config.yaml
n_layer: 10
d_model: 96
n_head: 3
n_kv_head: 1
head_dim: 32
d_mlp: 384
vocab_size: 972
activation: "geglu"
norm: "rmsnorm"
norm_place: "pre"
norm_eps: 1e-06
positions: "rope"
rope_base: 10000.0
rope_fraction: 0.25
qk_norm: true
attn_scale: 0.177
bias: "none"
tie_embeddings: false
parallel_block: false
init: "uniform"
init_std_qkv: 0.051
init_std_o: 0.0114
init_std_up: 0.051
init_std_down: 0.0114
init_out_by_depth: true
optimizer: "muon_variant"
lr: 0.0126
lr_mult_o: 2.0
lr_mult_down: 0.7
lr_head: 0.00539
warmup_steps: 138
schedule: "wsd"
decay_fraction: 0.539
decay_shape: "linear"
final_lr_fraction: 0.02
batch_tokens: [8192, 16384]
seq_len: 256
doc_mask: true
train_tokens: 91170000
steps: 8031
dataset: "wikipedia_en"
Each number is 200 + 20 x the weight over its row's rms, rounded and kept within 0 to 999. Layers, rows and columns count from 0. The size before them is the row's rms in percent of the matrix's.

# layer 3 MLP gate, 384x96, rms 0.328, rows 9-31, columns 48-95
102,184,195,194,183,186,200,220,226,214,203,155,193,210,197,221,203,208,161,245,187,209,167,198,183,252,220,179,202,181,194,197,170,211,210,216,205,165,200,175,236,203,163,212,193,204,188,199,197
100,213,207,181,160,188,208,191,207,171,161,210,198,195,218,213,203,185,169,166,196,220,219,167,166,234,215,199,203,205,193,214,223,195,192,194,148,175,170,180,219,185,196,219,191,177,195,188,183
105,228,169,209,162,201,186,234,201,202,186,148,192,196,213,206,208,183,203,225,184,176,197,202,182,167,186,214,247,207,240,229,176,164,235,219,195,193,145,196,221,167,225,188,191,208,197,183,196
099,235,214,228,210,196,214,181,203,191,216,163,229,214,198,201,199,179,184,179,199,162,215,196,162,185,206,188,220,190,196,196,189,237,200,212,232,195,182,197,207,191,182,176,202,201,151,201,215
099,191,181,226,140,193,203,187,210,212,219,208,168,217,228,196,222,219,180,225,186,197,177,224,199,198,164,184,192,206,195,187,194,167,204,183,177,222,186,228,210,188,196,190,201,212,231,184,220
103,195,188,172,196,198,175,209,200,219,171,194,203,202,206,183,208,184,213,201,201,212,232,212,206,188,187,186,163,225,200,231,174,178,226,211,170,193,207,166,219,220,242,245,205,199,219,174,176
101,217,206,226,205,200,214,167,182,186,213,207,180,218,225,190,183,165,200,186,189,197,192,208,203,179,170,182,186,230,198,196,189,164,191,209,192,221,178,168,233,193,205,206,186,230,186,205,179
104,193,181,181,218,221,230,209,180,198,207,201,192,190,213,183,188,188,196,208,260,197,196,210,177,233,177,187,191,231,229,207,234,181,160,193,219,195,208,184,205,232,245,189,189,210,191,232,203
097,198,210,199,202,235,149,181,188,175,216,197,191,211,224,200,204,146,211,237,230,202,204,199,227,211,192,196,233,183,199,185,182,194,222,184,207,199,207,197,178,215,193,180,199,192,187,173,196
100,206,182,184,203,203,212,173,211,210,197,172,204,222,221,202,206,214,172,243,195,200,200,165,202,205,203,218,224,194,195,225,206,230,192,232,215,227,174,186,190,229,226,187,197,197,200,201,155
103,190,180,200,212,204,190,184,189,191,188,181,234,211,195,186,203,238,208,216,232,206,205,216,177,223,196,193,147,169,198,185,211,202,188,222,201,162,221,152,217,186,220,220,216,217,195,194,215
096,206,213,194,199,181,222,169,203,243,206,203,210,215,165,193,212,204,228,211,205,199,215,191,201,227,193,199,187,200,204,156,214,198,182,198,148,208,192,208,176,203,196,209,215,177,206,192,178
098,179,224,196,195,201,208,235,200,189,171,172,214,204,194,215,191,184,170,236,168,188,217,190,168,192,207,186,207,206,208,173,174,155,228,231,185,199,188,173,189,177,196,210,182,220,199,178,228
094,205,189,173,190,159,214,184,200,188,173,205,166,223,168,219,204,148,177,215,216,210,179,189,220,227,141,195,196,210,215,191,183,209,219,222,188,196,193,194,203,183,187,212,208,196,212,184,179
100,189,211,211,202,200,189,188,206,234,197,165,206,205,184,176,203,179,240,175,154,186,203,179,201,176,187,206,238,215,174,183,191,216,188,202,230,196,194,162,224,200,165,219,185,235,193,179,200
097,208,217,215,208,196,234,211,198,177,209,180,184,191,216,211,189,183,181,185,205,190,208,153,201,195,244,197,197,193,155,216,195,208,201,210,160,220,200,202,195,198,185,196,192,187,180,199,169
095,217,194,224,192,205,173,239,210,207,198,176,187,212,200,192,231,204,201,208,218,158,229,206,178,190,221,207,236,182,215,190,177,221,206,215,184,153,175,209,201,191,172,186,190,225,204,199,201
096,187,229,224,189,189,230,217,186,200,201,182,227,170,244,191,183,213,175,196,171,176,163,220,202,223,177,196,176,205,189,198,200,191,211,186,188,190,200,218,189,155,203,194,217,188,179,209,217
098,220,242,201,194,208,190,209,230,214,209,180,211,184,199,201,199,190,226,192,191,208,182,172,149,212,225,221,207,211,217,230,206,225,191,228,202,216,197,190,190,229,192,193,207,200,213,202,178
098,224,199,188,183,188,243,213,198,195,204,178,201,174,197,184,177,200,214,210,193,216,235,196,205,233,231,192,184,194,212,167,172,207,207,178,179,213,192,193,215,193,198,218,206,213,209,192,218
101,210,191,179,175,220,150,221,218,178,205,167,190,228,202,192,200,221,202,219,187,224,196,222,198,206,219,179,215,190,221,187,209,198,229,221,185,152,201,183,202,194,215,237,245,175,203,217,208
108,210,200,203,186,228,216,190,208,181,207,215,171,192,183,196,189,194,241,227,194,228,157,235,219,186,175,204,248,182,195,203,210,227,194,194,176,209,207,220,216,191,170,147,205,225,190,205,193
099,221,213,195,196,208,175,185,200,221,212,201,209,225,193,141,232,194,222,209,199,182,199,220,214,209,202,197,244,224,190,194,198,211,196,199,199,221,188,189,198,215,200,196,224,191,188,171,220
# layer 3 MLP up, 384x96, rms 0.356, rows 9-31, columns 48-95
106,191,201,186,201,190,207,208,212,209,199,187,215,179,213,188,188,227,218,149,168,223,192,192,226,212,165,190,203,233,227,218,173,174,225,210,229,203,228,192,160,200,192,199,230,223,225,193,185
100,228,187,216,164,189,209,202,166,235,214,230,221,187,203,224,159,219,199,258,205,219,173,185,190,213,194,177,187,206,206,221,210,194,210,208,228,227,187,179,180,237,194,185,187,221,187,208,193
105,206,215,206,174,229,183,202,206,184,217,178,209,221,243,202,210,180,186,198,182,233,220,159,197,207,189,198,201,181,197,205,159,176,224,238,241,202,155,215,187,211,204,198,186,201,222,187,190
105,194,221,162,159,224,194,203,202,182,192,192,230,197,209,254,197,192,193,239,205,215,205,195,199,208,199,218,196,208,181,206,177,180,212,193,165,209,211,199,201,210,227,236,202,224,189,179,216
106,189,197,192,245,207,179,178,188,217,225,181,196,206,204,171,178,215,233,213,167,167,240,188,171,199,171,191,232,216,211,176,208,202,232,176,197,199,191,213,231,180,204,232,181,174,214,177,215
098,193,206,213,210,169,185,206,175,174,215,189,214,242,192,198,216,213,191,199,201,206,225,196,195,199,188,212,201,190,213,175,238,200,190,190,224,196,229,229,149,189,156,182,200,169,225,201,183
102,209,191,199,226,202,198,200,188,174,209,231,178,188,199,230,199,221,179,212,176,200,196,165,181,197,156,214,197,241,220,203,245,205,185,191,204,168,231,214,219,224,190,173,218,201,172,214,246
105,208,211,202,192,244,202,202,201,194,219,181,168,184,196,163,175,181,232,231,241,201,195,205,171,216,230,219,206,227,226,198,204,212,161,181,193,203,217,219,187,232,226,211,188,201,224,213,179
088,211,186,274,195,220,201,199,171,225,220,199,221,222,181,178,190,213,217,200,203,208,200,226,183,219,190,179,191,199,204,246,188,225,209,218,185,201,186,185,219,167,207,179,195,208,172,195,244
094,196,159,199,186,207,225,183,206,190,215,200,176,214,199,148,212,183,213,231,197,208,203,246,202,198,216,211,205,198,201,245,212,225,227,196,211,222,210,196,212,216,205,195,204,210,208,192,224
101,233,181,185,185,182,219,212,213,200,180,174,193,217,179,217,195,209,181,183,177,210,183,170,226,227,192,218,236,184,224,223,217,230,175,225,181,233,151,199,167,203,189,181,189,214,222,208,203
094,220,207,199,221,194,214,207,217,178,205,171,210,210,169,194,229,214,179,208,231,204,213,202,184,218,203,197,181,219,201,177,187,192,223,215,205,195,241,205,168,186,195,204,250,158,177,194,195
099,202,202,194,222,158,203,169,206,203,214,207,217,207,237,189,202,193,215,217,181,224,205,217,211,193,191,205,232,185,251,191,212,205,199,201,177,207,215,238,201,186,192,222,193,197,184,174,180
088,209,186,185,172,257,209,190,193,194,218,212,228,202,211,183,212,224,206,196,237,184,168,194,180,165,219,189,210,218,204,175,168,184,212,215,182,226,160,185,205,228,200,166,180,159,197,216,206
098,179,155,216,190,212,211,227,203,197,218,194,212,251,205,178,162,209,213,163,228,225,196,234,201,193,198,210,210,158,191,197,193,180,207,216,189,197,209,183,228,241,184,204,204,211,236,173,204
104,183,173,215,195,196,196,208,210,182,198,204,212,183,228,190,213,189,199,203,184,219,186,196,262,189,183,195,203,210,194,163,208,193,181,168,209,210,193,198,199,188,209,205,236,212,207,189,232
092,209,206,222,197,227,203,213,188,183,188,168,166,221,215,193,221,195,164,195,206,158,200,191,203,231,199,228,204,200,198,201,172,190,217,206,221,157,188,221,195,195,172,203,217,215,222,181,199
099,199,202,194,180,189,174,180,217,199,179,169,230,194,213,187,234,180,217,219,233,205,237,184,202,196,211,211,180,225,239,191,207,181,226,211,195,206,201,188,200,213,206,219,198,189,195,238,192
100,187,201,181,230,225,213,223,188,206,221,205,172,200,229,183,209,217,183,231,218,217,206,211,215,168,143,229,217,210,193,219,217,216,178,229,172,206,214,213,187,200,223,186,178,220,162,177,233
094,174,203,179,207,192,208,188,187,189,183,166,207,217,227,216,223,212,165,181,185,209,220,176,201,183,184,168,188,211,213,208,185,189,214,238,242,198,189,206,176,206,201,200,171,195,166,224,213
099,151,170,190,179,208,233,181,174,206,186,249,221,194,203,225,180,178,189,197,178,168,208,185,214,216,194,220,187,212,201,206,197,209,228,173,197,211,169,192,222,178,209,197,189,206,202,196,194
108,147,173,170,203,200,248,201,195,175,180,245,179,204,182,205,202,199,199,209,185,191,212,193,198,150,167,149,218,186,201,194,212,186,213,207,186,194,187,215,182,195,186,174,209,176,174,217,193
097,205,176,187,208,199,203,183,176,190,181,169,189,202,202,208,218,185,197,164,185,223,209,202,209,252,202,154,190,204,235,193,234,228,186,212,196,210,254,218,176,213,220,200,224,205,202,217,178
# layer 3 MLP down (transposed), 384x96, rms 0.116, rows 9-30, columns 48-95
104,219,156,183,196,234,204,228,254,197,210,227,159,211,209,206,212,199,186,195,251,192,201,199,209,189,152,195,222,196,206,206,191,206,196,194,151,198,209,208,222,174,211,222,183,193,180,198,185
102,174,191,218,217,154,158,208,197,210,185,182,182,227,199,216,197,190,203,171,165,240,228,182,201,194,215,173,190,215,202,191,207,186,174,202,197,174,193,239,185,189,185,222,210,216,212,181,166
104,173,202,242,220,211,165,189,212,181,225,182,198,205,197,205,204,206,195,185,171,213,182,210,207,195,207,215,192,224,205,207,240,194,182,176,206,210,207,213,214,190,202,193,194,222,218,203,202
102,198,169,226,182,192,215,187,201,184,207,176,218,209,198,216,213,208,225,215,196,226,177,199,192,216,199,203,241,196,173,170,223,181,191,176,213,210,215,212,254,165,176,224,246,228,175,195,174
111,213,172,224,194,190,195,176,200,208,242,200,193,202,233,203,201,183,171,193,215,190,166,191,208,179,181,202,219,216,211,211,226,198,227,181,225,196,224,183,190,154,175,174,239,169,200,199,176
098,187,215,191,208,225,251,193,217,199,201,188,174,179,204,220,142,215,214,199,206,207,217,196,178,237,196,181,195,181,238,199,211,196,215,185,179,204,229,183,173,185,157,212,193,215,182,195,224
100,203,210,187,160,168,188,223,184,200,176,185,226,212,189,212,230,195,190,196,197,205,213,197,235,185,184,215,179,188,202,197,214,204,190,226,231,207,207,180,162,206,167,216,192,231,185,231,234
100,221,198,172,192,198,185,177,206,204,226,211,214,205,213,173,177,159,180,199,175,159,175,203,165,195,209,172,201,178,168,179,225,224,201,211,220,211,160,174,192,187,215,184,191,179,200,189,209
089,183,189,197,203,191,210,213,186,184,237,192,198,201,197,170,184,188,232,177,237,206,158,208,209,199,195,160,225,173,164,252,194,190,226,143,232,191,182,234,211,196,197,168,201,199,177,182,173
104,170,192,209,229,200,186,178,240,202,189,190,179,184,216,172,215,200,202,223,210,205,194,200,195,220,180,223,213,182,221,252,196,244,184,189,190,202,204,210,210,188,194,185,194,183,198,224,213
099,179,223,186,202,179,218,156,227,229,204,172,198,230,170,232,211,183,236,212,165,181,185,184,192,198,225,174,191,188,141,212,176,220,224,204,220,219,179,211,202,196,211,161,189,217,215,200,181
098,191,225,146,196,169,196,182,172,194,221,181,193,184,192,211,185,215,197,173,218,241,161,230,180,194,218,172,228,217,206,202,190,199,237,234,163,215,212,202,175,188,205,208,176,210,201,210,197
104,211,218,187,196,194,210,219,212,237,183,203,192,191,241,201,220,192,202,204,235,211,221,227,177,228,178,187,227,188,182,214,261,200,186,184,214,181,182,188,190,215,211,172,220,217,204,229,201
087,195,203,228,186,216,168,203,180,197,226,175,200,212,197,184,190,230,201,229,177,236,220,206,191,188,226,159,209,234,207,171,166,204,203,210,229,195,220,174,191,174,216,213,196,168,205,187,207
099,224,189,186,188,180,212,183,186,203,205,188,221,187,197,182,192,236,217,198,215,202,235,227,155,199,195,212,203,189,232,185,167,196,163,154,181,200,174,238,206,206,229,193,214,221,195,189,175
098,187,201,194,176,184,214,212,216,230,233,218,176,211,144,177,212,196,176,208,165,183,186,204,177,188,186,185,184,214,181,192,187,153,198,228,179,210,178,186,202,222,144,234,177,222,210,212,205
095,214,199,204,226,190,202,182,173,191,188,216,200,225,215,193,200,217,186,221,179,209,238,212,196,187,219,182,178,175,188,196,213,177,187,226,193,191,203,181,214,194,215,225,210,174,189,199,190
103,234,189,193,202,179,187,189,230,224,153,208,215,187,176,176,230,195,187,170,195,233,237,209,209,193,165,210,203,195,196,160,225,171,166,197,226,209,230,166,174,211,210,232,211,175,207,190,196
099,211,200,210,203,203,234,195,197,234,228,178,176,214,205,214,191,192,267,215,206,161,194,186,216,196,185,185,212,165,185,215,227,223,191,188,181,217,201,219,195,182,192,217,201,216,228,229,200
100,209,180,195,200,207,214,157,221,185,206,200,209,164,204,196,170,196,198,182,222,235,198,200,174,219,208,222,198,227,210,206,201,186,205,189,160,173,172,205,204,176,199,194,193,206,240,186,237
105,212,214,205,192,217,213,225,206,217,197,183,200,185,213,228,178,224,196,170,202,222,203,187,166,155,230,219,197,181,201,203,193,182,200,166,202,189,218,180,225,175,189,195,176,194,226,218,206
108,188,179,192,200,218,216,229,198,187,197,191,190,179,215,204,179,213,210,184,207,217,229,175,207,219,192,215,223,192,224,200,204,207,179,188,201,217,227,214,203,187,216,164,214,197,221,195,203